config = dict(
    n_head=3,
    activation='swiglu',
    norm='rmsnorm',
    norm_eps=1e-05,
    rope_fraction=1.0,
    attn_scale=0.178,
    init_std_up=0.033,
    init_std_down=0.0,
    lr_mult_down=1.5,
    beta1=0.95,
    lr_head=0.00641,
    warmup_steps=0,
    schedule='wsd',
    dataset='wikipedia_en',
)
Each number is 128 + 24 x the weight over its row's rms, rounded and kept within 0 to 255. Layers, rows and columns count from 0. Numbers have three digits each. The size before them is the row's rms in percent of the matrix's.

# layer 7 attention output, 192x192, rms 0.111, rows 0-144, columns 0-95
118:116130151137100134160154149129115122119099108138090106114118146109101144131102138126132142150101113133123122151119137106116122122122134111124090119130139093149122134107129160130162135167116118169158175154103131133123133161137085120085090125073118120106128107116192102133154100113150153089
109:146095120125104107115154129101117160114117110147089104117130111101115144142127124142129138102110092088117150132118119142122115125139135152111101149124112123085099138109108093140139127143084145149093102129137092111115106050125154106102082144126130131153111146147152123147135145130150083134
089:101119139135166166107169137111139117111150093136128137144138140133139131122107142159128151099141150123143108153117116146095118142155126116144130160161121139109138102123134117146122125119128127099164096173121167163174111094148081108117112099122133130130118165110086123126136103091084118049
098:112136108104111131135165112134128161165120141133101162116107125167115130103112128129108082134094127170147144106120137087128126109120139158119100141128142145134118138146130145159127128160136121101137084084118130141142136150140113182088107088130185184170123122122099141073114124151094134104
100:113124118113150131128125137136112103106143083135150121113117152121150144147165125150130117116165148185116127103139133144109129156097126099111117122166105127125124127121092158123122111152118144127118093108127122143083145130120110102080098146137140134103129142162174081178115139148149127150
114:099126103112117111117170136148159108108136109148111146152122132116144111133093140146121146135158121139125119127114123114153121101126123111126159143115138137120163137123139132112125160117105113081160092124148111136153123211159092104139114161139156109154108080152117139085095115106166143130
125:112139099145115107137121103150127130122145117144118145125136124110147127117133115163111148130135124128129131167119150156134132136111086133102131089144139104099093131110123119124150114114126117093122127153073121102150102165134105112178125172164140101144140067108109102138102183156130151126
100:149152110138125083084124158119101094112096106126113129148140126139082119130130123158143116130134131101127114160105078135126141114133129120122150134150148180121144092138111135133095109129145124135201108144121098101119121112159094128132144114100134103131138139129171113183116099080148120123
107:108121165116115129136124147143164129137132148131121096088158112118102151150134119123090096124087153156120124149116159143104085114120138132115124121117144132134102134121101134116141120157113098105111166157160132133146191158160141124133155158107130110128086135085143161116097151115092128134
092:122101139143127136124180125118123116100126099150116131101120126147155127107138101108118080125140116152135095141124105113115135117101132085157097128114143130136173119135091129110117120158143121182111146136078175110094079143093160088172140134173144114115126139108119106111172131162107122106
109:137137136127135123147117136148089161134137130137134133115104107137151150130159117130118119099109116138149096141143088149115148135092100130111124122151125130119130140148142130123143133119136168131132091126095118176175137136144150135177122145143142191102127139073175143106139136128154121084
097:131167127123142126141109123109123173113116133119152110116143127100131129116155138108129086142106093160152129129140105152135107148125147137086116124134093121119141113111113133140146143086123130119195067116126131117112083096147157120113127127118093117161090135141116113118186137089119146194
097:128122125150080105120118132110108107145121129125135121106141110144105117127124116116139167123134126142113155107173095115130143138130113137102114141128117146147142145176150090113134123137128105107112149146121117121114152127139068115172104128109121123103128057148144072115086147116181184099
091:121129110134122135149127128110107120110163121121113109138124112109099141112144144107135124144156143123137159117119163141099140146113121158119080136118143145165128137132107117121136126127123131106157101113163143190122119112153137117074164078112134140121142116151156126200126131119123150117
109:128132116144123140139161133114138153157122133110130103127154118139132133131133095133123119128131128137132108120146149121146103136121129106094112117135173134152107129165145145128124134128118157150106125131086183148180152128131163101133150119113130153151116143105157141096096088112097083167
109:127151144125165114126120151155133138127097121159140102141147117131153135152124137112145113129112123129119093150153116132140138154137134115118150102151115126111126109147164107103140121140126125121120147105140081150144106181128109136085130144143087143116127108163163196104148081160082060128
107:118112126119142117101128141123147117137132131102110123123111144134127102145112123144133155144140116124098092118073164140133123119129134084120112123125107115123162085118135160126107090138158135092113092117128122101115151116162155137145164109123148108113176149156132089152119113142156150115
110:088156139133128132132126095130107129132122112136128139121103114108144129143149137110146091154126139111145121130104107134123120143121128150104107123148134126134127113142090134111138104139102082118157121133150165137052074114116152163125107108151149140102156098161146146157148103143142149135
091:123133144126141156124153132139164144137126106127140102104157123156146153139129137151110134095149100104124171125140134160126133141128120137119148096110092138130136117123178116120163125129145128108143106154099103090140134116056142088129081132140123117104098110130181125144113099113124140157
111:173127144116100103138107139150140132129128118087162117151131151122145140121070137136112118096148116098110172146138135113142144116131102101132113138087113114152169150101149106111131152141107092122126161109111149131104109128106098109139105171143141141088135177140159142115137138115129081139
102:107119138117148179099113131143142142148117117121082097141131117132157092103110106163153159117088110115140107125119131155148121133140132139079111135114139123166130132144112111133165137134102120094147113148117146121158114146145123140106144172049145131131155148117087151154121117157153128096
105:151142131111102122145119131144117132149134181147137088118107119152131088156117121131104135125142150112149107096114133121133134117154100129131127122110106131132120089081147126139150141124130108165097145104045133137146133161121143115147145174138123144098121127143102113130124155077107122143
098:137108140137089114124146130141145165171107132177102145130152116124128127161131105126157148149127131134119146166107144128149103139121128139119094135125138098143117130129120131165102107123091156135124147137074115130121100126112112164132066197141167171170127108134108159123170134143141155116
084:124115099090151124134115151105115120157131128148130125110123112153095137135125158145138107128131125110091119120125091134124098137163121134153160160121122110132110102069153134147111166113135135103160127132091114169130124116104141131133110134103138144116176129132108132176129181151148169109
110:155113108132120141129121144133103129153160110151113124128166133122129168107120155144146158094156101157131123155123110154133105111133139157110110120136139154104125122086105122128081131105119137171117084100087149114102134112077142185164123121150106154135146116140187104116165125146156100141
107:116138155123142141112116132133081101148137133108144112151122113122192113129140131134134162109131151101163118142136114061128142115110135127139142118118133075149129110121163133123121122137133118130116165165100100120140129116134121159084113154104175154132151151157100123164129125104136109122
094:125143159123108124117099127123139124124114122101105130138098104149124134137131121132161099148125137140135122153123126147113125123132146139175133137126116157117137146117142155164113137112108157107165150125112130070132117183146103153148106098122107172096110121139122134103067128124100161132
097:132123106153109151117106135102122121132126136177149136125140115136104111126111106076134093139091093126140103122114149107126116145125082135104104141147095133123127135104167145122125125145132121163131098117131144097126142123117113100159146147118133111122104126103125116109091109124097068109
107:192139109173126155128108142142144136119107128126139141115130113138125123139131118140140142141145104122178134132142164130141140146146127128153110111130111113123104141123100135112137123134113145183126114146149148132147136148185144086159096138156160110121111139140156140140132152128120170170
091:158133112150114121133158139105134069152123125134135120091143136099117115132152126134117125086161130111107098129122107125148099091110140122149124132076138112133139172133142139117111109156130116106146104113073128172139129132120103141132117145151111161128126134089070105127113112072155124115
107:133130130122133125114159149143124127134123122145079105153142145156099106120121132142138134163167139122123143155115106163109136147132123124102139111164135100098127130118144143117126092121098117202130146130132108155161163131106101124167141161096116132122052135151128126140102122127148175161
097:127108125122099122104141148112121132110109151140150088135123147147115115081118137098133122131132160115144152147118136118132125142120146142132145144135111127134131122131175124086145122146117127108152106150151112105146161146113114113123162186186123116090157109107102090161094111132159097088
102:136123137134143125133135100131129110155106138108113144086094118133132165126134134148075133152131138092131156121148131172145125094115122152123154106153123133130117124133142136114121103136139161145134123143120172129144152121112102137080185140110098090108156165125151124109151142101143125115
104:162117129143156118123158169103164131136133132112139120150131124121117130127115135151143153132103115121102135108124120123171133154110132159111131141101118150106160082133124106102138118087126116141118146164127109167134146132167136114105140144092096116178125145144169155117157135130123193090
099:147146108153125107105120097133142157171099151105133152103133175088126136123127117123142144115150133126116129131105104102134130092078146141132138103112133132116115180164178142117155113188101146105176077159112111131153130124132125164135137125126136115114112060176125136149114099140146151175
092:136119150109107134104118106150096126113100123150113148115132124107091125122139110126096144159108148159115084129115166138115134147122132152109096126171093102115120153139103145123113132122149100119114118134143114103130099117144105089121112161091110137130156140129122182125169135048149143097
110:110137144100134120107116106130116121096181126113107137142154138124132133124111101117134110169134121103158125109151142132105143101125141130153132138156148123141166178117145135131109149132131102104125152123114142120140125136094156125129124126132159118120161105123111137143100067103119182121
088:165135163101108128141136123100108146152113137173123121144132093109135137133126127108124161117113123135114150134135152107106133142122157158117129142097144141131109137116118109151159130144137101136112162109125141152113095095126100148106131151136168187151139157131140096085122159139184140135
118:130119118105145149167105117165100140139162133125114125096093142117107129127141115137118104147099124125145116154094133103125101118117144132118115106126102115114137100108168146094136146110107144139124083104157146139090119148117134138154134084090106144151151140079130129154113136134100164100
095:129116126179131146122097153143121129121109158156148138151132156109167111126121136121096090113120141139135123133103134129142128113105129120130135099102156114113128158145143137144094112118156175108120093177128153136096184109146138140111179154137121165135156141148132151113166164104169119118
112:087105124131116131136160125120122138125150128152116133142108147144128110141109118154106113127142120143106136162105121083127101136137152142096157091118159115135110093151143132141113107161115129117082095159087163139158126119128163133144123087115102157123173138094097149124104110084138140130
079:122150132165169119130123141125114139118137082170157143114136137131136129164114131134124169128142133136151118151121130119158117109153164147135158123134123126149118106150090150177104139125127152171155189124169125169126145108139102115165110101156142136165125129123116130108127120076122141120
101:127147111148111115113150137092122112127098115143114138172113115119111130141114128125113139134161123118123121133103122111132144129120154118143108135086126147149160139122135153140114113119148124148129146129105108169100127094163143092163088143091098175096145157111111139110100119130111165182
090:131132132163167106152129134129144113159154147102117122125135140143127135096119120111120152096170132122112115121121122115128062099108099103131138108143133117139157137112158112124149146115143112163120160114149098120148158126097124124088122051137131177112136177092092098104109139149147151172
106:137130091120144139144152148159104150108107115112146115134077138128118110109127172113143147129118123124120128102116135123146130130148124117117146133079135166114141102111164134143140124145122097138098120149137172137091164183101200115098136142130096132071143158140110133138145080116147188162
089:120136085104126117148156149106153081114124127110126136096133115126140114120152163110152136124101122082101111135133125137141119146163166115162138184108144135112123138121101145128099126154089137073123099142156118142114161106132129147109128121105144090132159142168092177150129179123093128165
096:130102109126116143113117123116120126139101129127162125133096121128111122142133123152156102150127127126146129134090128144149121128139131144116110138126116155136094109155149137131125144111156096135123101089119180090115115155110103139112076145164112138125132150072119160172155160186096126161
104:133125129126132142132148127144136123137117111096142120139096129131114101101099179126129128137116119154091146113141122124123171116141119128118106137142120140180139120157092130118114140149148063115142151106124184180115167148144128140161109134117125092125135110115117126074102142159111076143
140:150129129165092141125130169126165126113125110123129090114147129126120117123130141121161108151125180146088106144104091104112143116190102103110182136118097137159136138148134099087181195088164109167106140172122141113158115125109154124154117113113095075122124140172149114140122119168145136154
099:135132135088120122119141138120124123140120113109131132119077096147123118110132154118128116121101112121118126117111091103155129124153107144129151156139147154106125127139115140092123120161168125170130130085154115144143169102163111123123186074144136161129102101140122129166115114149109107104
079:124127152124118133144102138109147107155140160125162124114140103107139158101112148103128110107134092143161104133119166200159107125146176135130091143157117132152095148118118138170100168138113127177127106128127094101126122096108142133104130112159152158131120152104131079098110136112133086126
102:137123110164108106172164122149131121125109106132118113154105127171172129129108127136148174121135118097145144106098108094118125145151104124131143167119131147112163170157128138117158132143136124124146108132143075133127140136153086161150116106149109159115150147125166145090098124083141079156
113:159106106092137102122108152145135152130124117121135126118141157121138135119141120090109136130117114114113133124140113120134158130130084149143123157135139137117108131118130123116134130122169118133108138054163095110066157149145142136130087139094119120100172134109143136156119118119098089137
094:120135153124106135135085113127145142131130170125109153125136114144118119107144135079124124104128153117117138110108123137120141124123113133143174125126088118143108169133105130132140153134113179089086106107124092136091102146157147084095177095094166094087082131116153144122109114145119099085
099:128138117119135117127178090142119140126150128149120110143119099126137115130146122154085157097076136092132100118130104117117140116107093111126153150131138178120172123126151137089129129145114152115102123129097068127160135093134174139105143141107105118128094115126101118119127158126113117077
086:124096118109173117100148142141155147115135121149103126144153151102104104098107129117112125136136149173146135187131142154121118100154152124110110121108150154139140110148124137086109127148122117180168127129139100123129150121143105093152130169121160144128191158111111144123168103115151129159
102:139112111147118135078118132165096095118150114126123143158143096152080137135126113119129121102142150149111137119120115094116134121150142132128129126132155154145119117148108137082152134132164105153103110130123141051124158141102132115156110114112149128142121170127126136136099155102101086113
098:107114157134158097131116115124086162110131130107137107167130147143098145107125132160121127160131139151122152140115147128095108114131112135118149130160132127117150177155149132162097131104135129120117122119130112151140087130118120125108109140156125170116094146094170137135144151131107144108
104:091128137116129142097116133150117095130129153115127109129116126113127137119135160090135126132114107151125123115122162142136138131138132146116126124138152131104115118105155117124150088123151135095124153153139153145125144145145114171117090107149130123105105151123150106162139098155138105092
096:088128107127142109120109163112122125098150124137121105144120111153133119142119149141153082150129130174171094129125095093094124125108119109164129130164149155131168106167122143113122156135149103075170125126092102126130130077115104125158159104126069096110129139144134150103133127107103116152
091:157122111130113105111131132121156107149133133109165157134141129147156111148135121085118149099113128120124111121120141105117111123150198095162132108134115141118130133172148096124129129114173126158138102142122118090134091132156121149098111138117131137126100159155131153142134107075114161108
097:137154124118123144132159110138134159163135133088116120118100147110148105170116077109071130117166141137107162130145135120119127105163118170134105153136116097132152118098135102136132097139110143136109139127132146115104141137118081160149119124131095161144139097090158114087139121095129114145
085:117092088134118110144147113121163115129135129087109148101089128115150119168153140117166177125150113135134112133125124112141109173124134151169129172124167138115128172133151112144120178126122120092113157088153116136144079160128084115109152159124113178147134156099084156144131122168112105151
102:142100134133134129138121144162115147120126136109115146127129141127094143120128165097128113124138132136100114114127092128142139136126113151132105125138109102122134134124125139147131141110131167089114159172164142157148110179090145145130121110114097121132126180161128135053155092132118118124
105:117139121121144088141144117113132114145102134140107142113125138116118119103115160098154097114127154117129134138149163139120140136146099121116150128105146156125109107118150126123148103107114152147099154160129080136158103085095136159095139135128112095133191109116099124106091104178102090109
087:118144142120124149134108127125149115114130108119128144115127108078109135114124152162115131099116148107069127130117113117149114138144134159106175121115119141106122118115139122087108112151101141161128160135147085175101115079103107131172091086110140169171074090106125132122142107126154147149
092:134157154135147139091128107124152141110144117136108139124117129115127120115118136156140151097113107139069098084109137139124117094129154121082151157092141111157129139134115128125181091127096129148132139132147095129138113166121108114125151169149125173130117122158117097159159134135129076144
113:149107154148145136125143139115122153133102116115164143125120139111128163140119128156129139124131149124158099118109123127132117125123115133140141109130089129107140106131138133112138139131118118086113112179140119126109131140160197163123090111118136118148146083096119162110104149159144140140
110:171129127135126152155094124124127096122128146127131126137145134147114117153131111138113112142131120128112137158114103133112137139136117147138139119136099141116137125120092133152152174128163112161134124149173146144118073118169111124150170115115125084133173144130106151120120174085121083137
097:129114115180109134117149133123122136125082155124152075131178139129117148169176135129117125149121117151122168178129135142125171136101138147138124099134132147097140140121134105088147137118129130119131154132096158113155152090115116132117075080127129070115152088171111115120111143127113135132
099:145122107115124133134148186120135148130109094144156146132114133123119138109101168148116106121129141140131133137156107126138129108161122141123131123101153123120102123106119145152163127120145084073117075103112072113180184106104099113108120137142148123094141130162150131144155181126134144167
093:117133129103126111118135128138107114125151111128129125131138085118141179157154153161104122116135111104104126115149141119133152127100151137110162140123098135149129107118144107125120127114118132128105156146138103127103140092112139143065134136118156124128065158142141124144134146109102166161
101:138106131137154158137143145142080120114126161121133119109115066139124089124137143091116158121162123110100142137121145149127118124129131127082113094128109103118131126116121132136120113110125135090136182117128108093151144149097123133101157133158120127139086091138073117151177136128147153118
122:155142128118141121097157138163124140141156119143141105117129149126139105143142155124119139122125148153107129140129148104115136132100117121153127099125129127137103150144142128108125143161123134162165140137137145129125144150075174122183155117119133127111159145131088157151184079139134095118
098:133103136137145103164168146161150112111143130163141120147128157114107126098122127168158106126106167127131130107139114145119101106128119141121150104126141123131157134131127127121087146143106143151124188110155135125132099134147121127193130179126140162127134114133124122135139084127111125094
083:079151141130111137111125136154123110121113119092106115117158092122142112112111110144151117082172116120101132128123106120089138110135153122133157094081148160141100155110147157114134138145142154139158138124116096188110165155098128166110127117109111088137115121116132141155101148145121128156
116:141141145145159118134086129120122119106163122141100171146140135136129128113153115119120125127119108130141103121137133142154131124121131105129099133114132115118108132159116135147127153111148132117146135103145100121106133166125132111117080108132194153098183122133085098155159141120133137105
092:129075119139110109106109144135100144114126147123125160128110102111140124118116104149140141187106148138163122113118145179151132110123138100118123110124125109152121129163144120141132131151128131105113073105154121152116157107072100161128139165142117121136128127110105085126126116095144161112
097:163137130119151131112113144123123122128153101095145124132107138104115118063132134107158121135136125160091121133139139126116125157129139130066111140141133083107118135132107145126130135133108144130139109129162107109164123134160124161146115094180143184122139135101141112130125106110182109144
108:120148149169108136097066110127133112144126141133105144146116116105130134141124098161137109128142101112145119118116147131127131123136141130137150119135137138134095127116150129122136125148132133120208150141120154128111126098090092151120142180117113190102148129095101148164064123134103170127
099:137120104132135114127153103116135123123154093116110099111103083138121130146115125118108137166140143107140160162120136134132107107126150116137121122135114135146117126126105094119131135146125135132087103128159079146095132098158102129139085164104082157119083128143120155106145104084145175151
105:155128149115115117116120111134143117155137111125156130130127110094128139116118111090116132125117111129132132130132129132127087122134164114141126141135128115132087122120131126133137107129121123172139126107090124072122051123118096170134083100140154139139080107142086120155110098149160153138
111:099126164122125106118121124138091122114093145152142129102081128132120138150121133153130126117124149133129108128108144101146103134151159102112150117155134110133130122153141132113119091149127136106145167091165127111130142140117145118088120161154098116089141151132135109056149162153108096075
100:092158108139156138115129155101116162152112115150127121096116143131097134120141140088108163136120105098146139099133127119133135134152133138134114127161134085136095111171127145122087120130133121114143164151144143112104135133138166122128119131164124114140100129136133086149113096095170131107
105:123162126142150123136130126112126139130130124095127137116103150119093153121079151143132108138138135123131151132126111135091154137160116117157109145156126107163147140135105100118130162125150110123139070156175146117140113095135137099134146083092119145156169119068141160106131148150155104090
090:156135142152162123149110097139114136139134110138120170113116142148146107131119089113160105131138118123114133115100139119126117132113089135100135138144123121110147128160123136117134091125122130108183134130108071141153098137093184107143124123118149155132168134110136129110117169147139170116
095:115132131097116116146131128124138102160144146130132099075140141155135163118148103116114098121075117139115121171152120121112123127149150135157128131137134129127154144113124102119117159121123131113100078133156118159147119153137132160140110162107115075091144135125139112108127128112152152098
101:112135141123136137122129130115148152149130148144114151104154117132129113138149094121123146148067128100151136122106151157115132145139113121134080099139143164137159103128090110120151142131145120154095164120150125121122101072151146128151141152146103097157066102149142147137090143122132117106
077:156127134150127148086091144117163127132103143126127149136118134133145110094098122165134120102130120119130165119118149136102134106159116168103125142126121155155128126134127128143152137118132148101124173110127138124142144166137101162112134121121096126132093086153092062109094156140075112144
080:092123121108156160131101110111101101133124140138120153129155135140115128155095116117114116085105113137170135126109144120102127135091101121120140121132105126129096115143111129146089152130156128063106143135177081159089145125133168124116118126094092145153141130118128093114142147145142052135
114:129168129097110097126142131154135137140146138127119110109121123091145127122135099111096110143118141126113114131150132142120114125143131133152106140121117106123154133109116107133121121127142130131193082091059093106095211176110163134119124124122095123116136083149097124122136158107134166131
110:103145145126120122131139103130149109117116118122105173147056131084149128136109137145123113161130130131107151138107133106115157130161104090141164134099127108114142119167146128140143110109130140144127116100127170125067121119112125105106109164107157140100122100158164167140127152099136120123
100:135091127137136113104107130115123112134111154113134108130132112090141112124116145135123150117108112122139123113159127140136127132136165118163119127130125158107135122127151129125143141116148115129108152138143135116107136134163155118142172110133148198094145044125119137115171070113148148138
085:109129123150103125098118122121132116135118114125146126163136137158134101153133132106163158121144123111141130155139145118147139147124108153116122139136134129131140139181131125137152132111141112143117073114103101058152124134116138149089085137176122162138162139132135114167139059146112126128
102:120090148127122113090140127138114105140112115148145106126170119146110141131172122113126128130143137127125128140123135118136125170129150108157139124163147107120149147140103128103148122123164145114127114107121130102115091180161101170095104144143116155169143127137145133179161128132130116179
083:101134162108138127131134109127147155130134125129130128103114141149160102120134171101134156131115140100101115101116121148136148131109136147148165133146118131103107139145096129101120123116085086139136135165130142157134111175082143114131088166103076150150128107119146124065111142127133096143
113:130123128093134105127088141153137132124134139145126154108129124129134093135122151095129119139122086133116133158141144139121137147148092124110126138135116128087106125081137111149110119136119109129085094170128113080127152169124078150127142119096148170145146113102109131115122109173097137145
080:111104175126138157131144160139143122132125114117151167142160137126155145150109130143136109124134090111115125127146145135110123133169100126119135123141107134148137101125104140121134139105146115125140127113096130102168153108127178136121096128092157135096098142137149173160112051123109099100
107:101110120167145153144116107128146143137150125135095102152131108128150138110104129109117105125165114156113151130147142141129122081114114134118112114149142123137124115133143144117152159145158146117143097192145159167113159124127091145129167141077123147126115128112110092110164108122148125133
103:140129131132089114104114151106107121111133143116091133119152112131119085124123176128146108138112074126105147148122129149153103162120109113117143162120120138149151144113118138117129148121133137164072143111118125093099124097137179137138144156051110159132134095128132109122150160126122081151
101:126100137108147112140146137097165105128160151120128162121137158137133129114107119140153095135144124146138108141104114134123150152129138124115092098145138116153116146155132130117126139155124131143087088123152087129124156147184111180110188153152145122114128107131136136135159161171120158131
087:161152134096114128138173169121108125107130132144141163121136122103156142094138130139105115174115129125110138104113144136094147155098142185131122144098122121124124120130159125086141114125154123153151134106145098093155147152122126121147167123108182148132138147126143095101131065127136163144
085:110117126122108096117138123121150118120087146116069115101127131114123129138123122127150120162102158155149122121144149140129124111123134165143111121146156106147132109153134112131129112106133122174154114139146072107157112110103090178132116145076138131149160113135116098137098143099121139120
096:117110125134140113163085134120115152093112160122135132134149125142164112107117098084111148128142131125141149111142143146122119139103105134154101134125131128130107135130097147114141137107147152083126110086147079136083106126088169097123108145140128118110105162127100087089088139153151133150
107:141106172093143127135157157117157122132157105117137137100127138122182133138151147136118141130114112141144113125163149129119134183099131128145116137141092115126105118103131115129147139140137127139050121068121132182151137141144117122093119119104134131145190114113163127142112129144162137120
098:134121121127153149105146143125139132129107109090129105103147151113122118149153163132120105143148113139139137115132146137134159124118116117134114143118155144152104123183132105108119104129159101093145141112102157140162071081135132141117104130070059132149170140199152111116107165164121154156
096:135155132133137092166085137133094128137137153143109178121114081137130111122130114184141108114106121142134139148126130133118128153117136136128153109086143143141134157160128121092107159133150081139161155127149114146139127185089126114096092127144106155164108115094169174099075113100148099151
087:128132116111124123163117116152130128086151167152165122118150103148114147133160122107121107140138153138098144151101124131112141140139145098130065099136111154117129153106104083115131113139132111132126150106137072131124140142161114097155084134130159122135118139139120129138097131134116143154
099:138117126113124120125164148097104128135083118114123155135108112138144170123136123104085105123137131155148117106099141164137119110155158123151154140116105121125138122114136135147127154162154120128105172136093083139178099093099085103132155083105106169131138083108143114189153123092127140156
094:113121158113126137122119138115122137129132160144136140134156145132138119154146134124159147152098093118117107122123105141124147139123137117117107151145127111150104123137122132169134129120126148131176162127142164124143181113122126156153136103175167136127163164107104182156118124151177184157
083:174122126137100157119130126130135167108139088145120076148113138127129133097106157136119134179121106127156117103179152129118092134133159097170119119141128153154131120113125121091126099111138119115125113111081135140110096112131166088156119085106123181176107118141136160139128149137105125161
098:137121132149104115124118134141174099115110118110177122132103102132129102090141144159160146150086121120127151147163151077143107118133153119140158118132141132127136149145148093111136109131130149133110094117120094131107135144174133162147151114141098105093096164117110129149183147151163150124
092:153129105135150125135124151118131166125092141155109150107130103114105119062093116151155134114117165137110119135111136127159101163137139094114129138123106128143131109074163132119119119158118144107164078160181144145151129119133110139136121155124150109129099136142153105144124109115149100092
102:141109159104102142117089135138121117116126136129141108122156135152137139100122124143113118152101121141111111137116145117143115125127153129109102112157151150124089125106105128161138108137087160157164119071113114149123122150127091121151140152148115136139137115114180105105176113106152173116
085:106132137147148130130150130130133146118121127154130135133110141157112116111131105166112098102128158160108131149136116090134143141129129075127143116130125144125113113129164141093124122159104133141156153142134090149134131103141167114106155113141115131087092147095087131144099130149169109143
099:131119118114136157159132116128138138121150136129120116097088119134162077138105140110141168139150115118137126140132122142085114137122108121101096151085103136122126104133160118136133149133156140134125155097122192147138081108114099101092131130116144088095112122121116147165148121127159161173
122:134107110116129132127086139102132125153165119119143130157127123098119135151122115113129134111098166136104164132138129145136147114097101132096128118127148094128110136142140127132148116106105138113098125144072100163112188096112080130159100064146119215137133111119120137128109159118131112097
088:117102124135151099138155121115132147099118131142158131117117161122145134138154125137120144132101137177110169120119131126147142104133136139148105161124117132084138136122118147109115133140116126114097125145140101132132134108101118111119124154107142112111147175191105155085086127115156119105
088:117108144096164134135163101116122091139128130139136102135145146110103121104145090078107124120153128168119097104146109106092154132161156141109156097107110134091106125142128154133127114128140166152098153099177117140142104102136109083134101162126076167151124118095119121129091155145129149142
101:127105119116118137111119142147114109114122136153119110100140122107091144149141122144142139127120132104130155136185115117153136135105151150092101110132124098129136099122127133122140103100083162104086128110096200110120123173131078126133150091153140116118122143138118171131161078091128117126
098:118124103121123133109137130127124137121137148128147144120148154126135118137124091132132089120115119139110149121133129163121105105107152113107121133134084097135102139122131125130126134124087127126148160102067123137173119119181108128093170101110157156064172162130146170169077077141145095127
094:125137137132135106141129117147127121159134123155129128171123107132128139104091150105114116158133137125158123121118135126144124124165115090088162154126101125116127113138123137110158125122121122101163103142111150117139119109102161185086092141124174152141141147134195139091135098124174154084
105:157105154136115151158125133158110109109123136113142110126127108127137085143141107129137129111128113127132156160131148145107120067139145129106137158159093109115153091146073111135117138126107137155114135132141108155130107186112130134156131119145102111085089093131139180174113143170125121109
088:115139138131112119163112158167145098116155140128133111100139128093141105141128163151136134099126109129152113161130143131138094126156113116122130129146150126101124090116158127144124119140117096127163089133114113177099144130148106090107117118141142124178170153134171129145118119101127110154
092:140119119098175149113138113109134150126176108114107138176077118146160139092093134148164127145108131095135120129100136141140130150137128128134135110136133108110133122116144147102139099113109119179184117118144164115106118132128168137148116115122130166118133151157118102129145125170122153095
099:153124139144145108110121155134120102103128124105152118120137149138118139141094116126141149151109121131119143121119137130127117137124123150118164157119114127135135093116138105140118156115135149142141159162122071115119138157091143112149115130152138086130141141097161162129092084142159094116
107:154135125120168105118151089155127132097138119129155131158108115112143127140118088126104109134117111126106136072092114101165122103092084121134157150129112146136141127114147145112124113115153126134133099106152106133166134175068128141165123126149132109155086121120134110110112126123108162097
088:128135150125120136117139143160180136155116136134131126132144119159142124106139147145136139151141142146100181129131124122123111127140094114136131109094071148112144097095108111114141124099145149113175132121104141105135151117203177145117119127132143138072144118143139110153104126162140126138
101:109130124094136102105105133137139100126167137150152118107139143111154140150115117104132100116101165125120139153110121143086155136114111131153097143124126129143128111151158144124160155145175111093105106141149121101132086124160158151142109122146136133165109101198151167126151123157127148110
106:152152115123120108121113155129130122165138124146126157110088121114151122136122124126127138114152118110134099084117133131099122122147126114130137117119133108128152118132118101140117119140141101163126134094121085141090144140130145173115099189153130087146125145099171142117119127176194127154
101:118137098120108130137117097133145107152123135106094143118122119133140133101141126122124099143112117125134132128125088129147144115136137168146162130118118126126148141089149159137116142113097152147082162095085124118096120159177097105080117115129108100124122160146132131134127083106158133123
107:146160119165149141131113129134112119113163125146124170133131116118111128148126151124116133115152155129142129136125132124123081171102118128109112147133063129112125146143130167137141090134136142159132149114094124110139147142123115106146122162126162087180158135118148152100190140111101165169
095:157147127119128118139128129143130136125125125131140128124163110132158168111147134161122130128123126133145124155167171124121141150111138154112159142132132117119113130129155163135110099136131128146121111120151147089125143075135175156090139079158135128149071195105148114149153141148109152159
103:115131078102155122136162151106162110109120094145125105148120112125138119164145110105096145115104113154135127141138153136164140126132154132126133120112135101118134133113111114168104135156126136142132128127143145105100171114153135122125059150145110127083082140147168148120131135088096160068
105:158152140099111159130136149124126143165125132125119123119134121150076123123164121120119109117147113149112103123124125126106137125094123118132141106133113140113146132133092122097139155140106129126153139115078144109061170111164185136111163138117119136142110161107144133145130142091109085158
106:108148112139132123149136109151119151137111121132135133126137144136110123125148139152123111123130153103102135119105135141130135106142165086099135122096143126112115126139112131141165101140107130111123096122122116157143091175119162159173130129091132140151114106083136161171120142132097139116
097:131118116106132136137111119142134144102111111109115139143158158130149089137144121135103120099143119162125144135103131138133114117130121112121131127147158144129140154118095086180133092096121117135135155128155160096076167127154173103088102121143137183137105136132131135147175112118135121095
097:150096139130117123134111122088123154129117093117158122128139132104103117123130135138114131130131118121092156092123117118146142118098145116127094142140170164162146136103129156132150155108120139136147174134139105181147092131121102124119129168160136126159156142128100072175136176117156155134
104:146130120165134136110125126135131177150109122134127076118136140093099116149139124158166099138161143141123142104162113151123134140106137144141136168137149147154138154124142122122115141154118192149128114127134125172120101140151150164120154184096072105085129117111092134138134146100114139173
106:129141109144096115150139135129099150126093154129142151100125108117140161162132153124166143157098102138132142137168117114148097136108139161137138158103158147166130118140121136118133126129124119116116122149123090150116166139089154129182149118120096134088121115182155121187185132146146134086
098:149125103133166151120090142106126118124135121143149124117143147126148121104115113119139133125122137110155107138147168130119145116114108122128141100130143105109104154145143165128126117153144122142112103113147121179084105046149076103096084146114080115145077088076128141105162091116155126141
110:123121125144150096117142127133100101134115138103131136116131157125137141111118156110098131135141121136161111115129124093122127135163128125142103115113112149105147118119086140106121137127101141152113166156143052099107125116103121147144153095117126078148167115106116142129143171138119094146
104:167114092090126113110133137148134118126093135096113113115136101153128089137127100141139146139105114115123158105127106065144124092127113096103143144126143118129139101157103090120149144111130146131157127085172151148156130143139102123126143119121158127189099118162117123148111124105139172108
109:114122155122144138125093150111122145131138112152135151116124138124117159118123135126123120141130134143110126123137116128131134134133132148148107131147147140106118116113138146146142099117167171116170179128158141116120147106158145194142116195141169134144161134098155140111126100078105168129
095:132112147136151134127141117154144158180160085133094107130077126143150120128117126150125114145131110110132136123132156128138123130142128144121116110142124140116088095094117117151120146128120127122122152150132083122126137170181153168075121096100116180100126182092115136138128157085101152156